{
  "n_layer": 8,
  "n_kv_head": 1,
  "activation": "swiglu",
  "norm_place": "pre",
  "rope_base": 10000.0,
  "rope_fraction": 1.0,
  "init_std_qkv": 0.0277,
  "init_std_up": 0.0396,
  "lr_mult_up": 0.976,
  "decay_fraction": 1.0
}
Each number is 128 + 24 x the weight over its row's rms, rounded and kept within 0 to 255. Layers, rows and columns count from 0. Numbers have three digits each. The size before them is the row's rms in percent of the matrix's.

# gate: layer 3 MLP gate, 1280x320, rms 0.0397, rows 1262-1279, columns 192-255
# up: layer 3 MLP up, 1280x320, rms 0.0396, rows 1262-1279, columns 192-255
# down: layer 3 MLP down (transposed), 1280x320, rms 0.0396, rows 1262-1279, columns 192-255
gate1262 103:157112144119124137113115145073121181134149118129134135110157134099125102143116095093130136184147157142129113108129099122113130129130131122162187081153130132081150133126156179129148103137116151
up1262 107:097120154151146109129086139088103122121143119116146107127126131129150123121130131148121081112132171144105124114157083141083138147114150144140127098124124085088078127085157125108158116124161175
down1262 107:141129101138114137098090170108146146149105125166131129155116104102108106092130142081128138138153155171102141106072095150094120144151151142131088119140121123111156146067137098107142104140113174
gate1263 106:100126182185105140061120110106137147157137127118129135105163100144115111141101106122133118096135104118158143136067135136090186150121136136102158159133116128084158100125104183147110137127109136
up1263 102:085126142107157122143141124120114115114108121152140154102125162101155149113082132144078112127175094136104145092143091150123123096098141177158098148146101118123115166120124105104135127099130144
down1263 105:124158114100180133110150088085187134137119110139113110142145153146134122150115115100119088103110112130130103111143128173124125157118183113172153093093147133151140165132131129098108137110121100
gate1264 100:168116121136159120120119132099116138152145144150100126163077100139158104105110147102133124104154122132146108142143149107147146103190109094124105133170128112132106125125122120129166096146132146
up1264 098:092115158106145125145143128127154119109121112082134187098154111115136152173120109118126120118085136151097122173105111161147110115081126108133172141109148098133125113147107131141076166107162105
down1264 097:103093184131061138128107129137117180121151172182148135153124157158113110126095118077127141137122111118111115107111135154190132096123147154115105108113186105085138177174077146142151132121126142
gate1265 106:142178096126164119113172118167114085161114165138122141120112151117203095125169126077103130102142142155137133122151137118111100155144135134165114142096131099151108126088151133120130172142091138
up1265 109:153178127124137120127104127122117149104099109154098116114108108151134125112097134089132101137126158160137130160140155124102125088139152097129123097140130149145139089199147169132168129156154121
down1265 109:104152122145096106119110136138136151114104104131114123153121159160127120119130111159147119137133136104139149125144151151156157082124142085115120134146111192125157148165161138136131091163138142
gate1266 104:086120146098113142117118093151145158144156134128113129089098108173125141084104111129128156202160121099160082110107130131078125176117156071086127125135113130140119105123132145139126094192114103
up1266 103:089139138107120088117137117101150136074158126117146125140143142133126104140151138135126127185131169123142145151102113124122114060111163134098118144109113112136149145119125129143098149156107131
down1266 101:107141163109112128145129166115137139119114119133139128111130129155090117150136111138136090155151158138093125134137099167144126134116137110165150190114139124122107102121110115087115136132124117
gate1267 101:136114138098126082120169137157148123134103112168108104092120141096137141140168143113144151139158118140172121167094144097120173130150150143146125166126115159106155136102117146125134105094119120
up1267 103:176151126089089145121143166131153136136141112083105101098126141131120100133154151165146173156106084147147148094152115158088117113109115110155138129118125100121151103124132152141131060146124133
down1267 094:132105099127154112131090126146147125131122123142080097145105143143156138114119108108106117113153119169153103132126129096171141122142080108150157128124143134183159136138106113123130093106122127
gate1268 099:120105099102120156136105146158160136135104136099116129162144106143076130128154122124097101118122123135131154129169141173107102159100111111146123137148127118116114105176072062112143114184112140
up1268 098:117113139156087161105126095057133153085111124127128106109124178136111088124134120069108148139118140174123143137067103088117102114127126089150118135082107141115145113147135094155151141098120115
down1268 099:145111159161126091146096119141125120118191134141143118132130133139058164132130145121162102127139123120107138151133074125126110121116160119137155162085127115161107119088128119169157130123135133
gate1269 104:169186145157152124120107115094127063133110139153141143116147153134145152087130187082175143104146143145155119161133077102170111134127123141113112123079146101146104136131130144097134107170156133
up1269 106:113167149132119175107139098114128129132103161111148134103131122115133132138099157083125134133152130168119114112154125133124130088180140111129109114161074108153137129106125154146137146104115129
down1269 109:109147203146121155097124138067122122129090124125167098134131148129138156105139163119142120143161130092137059110150144090151133085091113139134093130112098150107112142122145127118147115115128131
gate1270 102:133121077128116126143054164143122152125110136132150151130120143133149108152140166150138132120096119124079121106131167171110137147104129133124127125118168141123056128129151114121116124107143098
up1270 100:127118119070080143078091074138141068143176106102099086134108148117125107116103096138106124126103127151149133126116192146158135178144114144173112152074126119154129136154128118104116120148129138
down1270 102:132099095115145159131168118164143107090112127140104134118119145148151136104104158112069106140160102150136124172132137127110115100114113076126102081137127141149114186118122121098166110132141116
gate1271 104:086126108124120134114142107108101125096132129137138106139165144126092130173108154124146153106144097126129150113135162114137123156137178140098157186136112104131126099115125139078116122117102104
up1271 109:159145140120142106143117127128137135142100150168159162181107123157100134138156160143138151156120135127151130067089143154087121117164137131091078167140175118143152140134105089126128104096126143
down1271 106:149171134113085156157129118134151126121104123153109148169125072145143166132140165127146119146128099098135154105136160129099095120143106092104111138097125137131120165064126158147143176081123148
gate1272 094:136099124134198170141092113184153096135158145145092095127128091156110121127116176133170116112104117097111113092105094155152103093123147104108181159129136125124094167090162134135143111126101157
up1272 097:117148146130134143102150124103148105106141138127097123108144085130140141112152149166112126116118106132116130149150121125146069130132202119119147171159151136116153119138157106117167128094140136
down1272 097:132119156122115116149113125116127086107132118106145115091178141145104166079127142155165140094117161134137135129186123098081104148125193103093122120150140133103166157105158164136116134164160110
gate1273 106:166142132143161144137118123127131173092116185091145121143130128127136126122136142100099177169127167163150108098148145140102126121093092108158106092145112158125100126091174173181103110084150105
up1273 102:138136103120156134119176182113137099112148137118097089091156160151093110146125130086164129094097176121094112144162098118117085103112103133140126103146140107089127143149146145161170177128107182
down1273 098:147102106131117119077121118151150152121110079156143109108110125135139141120196145143119133155140123138121203155132132173104112128158112138187150122144149160076073164100095140126124142106140112
gate1274 098:139127144137145125126131121123077147136152155102143101110166125136139174142129128149166067086132089123122181098120132133125163156104109131133113114135132181096182143192122114140136113115144157
up1274 100:139155149131108081113144147134105137106144138117135118097160102071117142104153118151138152114103151090142151142126124148141096168124157136141127134118106167083155116170159167116133114109146127
down1274 103:120121161152153104112125113111141125084155151152119159118135102115159131113099193148109112101171163126134178139130160127115089116088158107090110131142127101112106145089172143156108105144125127
gate1275 074:134118137152138151123158151089122113127126140082157147146136089139114140170131113113098119076094097101122076141169153127150126114201136121133117163151133161159120136095110147082112121131121133
up1275 086:146094139105115130107145119127095136101105161116094094139131121080164119119128156160126135157144141140131167117147143135107118127152106147122142124089136109111144104134122148159141125130116132
down1275 079:142133115098109091138173124132106112134129148177130110086125151141134160109117151135113178095142126160135140137123125119120115137107127152118120145132130147141140138120151116131127151095107098
gate1276 101:162164103151132157140133128160124111133113131143142113134124112122154135120134148117128121138129122128171097103124148103109145100141152129130145087108117091123067137090093148201158115152132096
up1276 101:154106136163111116157121125109127136117130098158123134106117106153152129117093148110089130122166152104177138134136079107108103157110118144133172154117128117095143117072166092147136173136094136
down1276 104:124121092142099106173111144104147098139097112136156147111095126131159117100131177101120137115139105119115120133085169140109135160143126123099154110108120144126114062185113106134140118123159130
gate1277 100:084139118111165148119125115087084119124125105105101082120168128159133114141127163093129061132112161199082118135138125113093116148131136094082133216131079140106150119141132116156153135087122165
up1277 093:160145126151139090091117126165108074119164094174153109106132103118136122121138126137109142128166105105134128088131090150184119135122151132095146116169119144138121126133120105098123157156170100
down1277 102:138141129110124117112100127094130124098139129193144127115140144114133086126122136120131135137143104109111134097143098112111104135120117126157123120141116131142134085179086131081126160133167095
gate1278 094:122126146136118111124114091134116129138103123102119112165127108149109091100145107095119155137099131172100139085151111117144174117084149140112070119115158118085127134162152099120197131140129144
up1278 102:106066130097140126120126119119114124117086125143100143169100125142127133146164076118105142153115138104138107113107094147166149107125156127141094134103122116118123169127095133144152138129092157
down1278 101:122113137138125146144084107159158089159142121135118115090126105100132121126117134134098115108115120166160154103141107091113133108173132130102138115127107153090120160142129164127121139150123142
gate1279 108:149119054179131138127159112124103129105143140138197108145128154097105077175153138155144158159088107083138089163146113118153121125115148101133158114153157162144144102140119097140123134109124082
up1279 110:126107177103127091115133138122191153129130134103087138103144118182153122085120135123095120082103132104141141097118147119129101111147156135171108126103112108126083177154144159104123147152117120
down1279 110:145133139096136144146134161133133130147121119082102125119108087132144148134127114100116163051156136131182124126135143150142132083137142159141147117126107115165055137146154165119118115129169135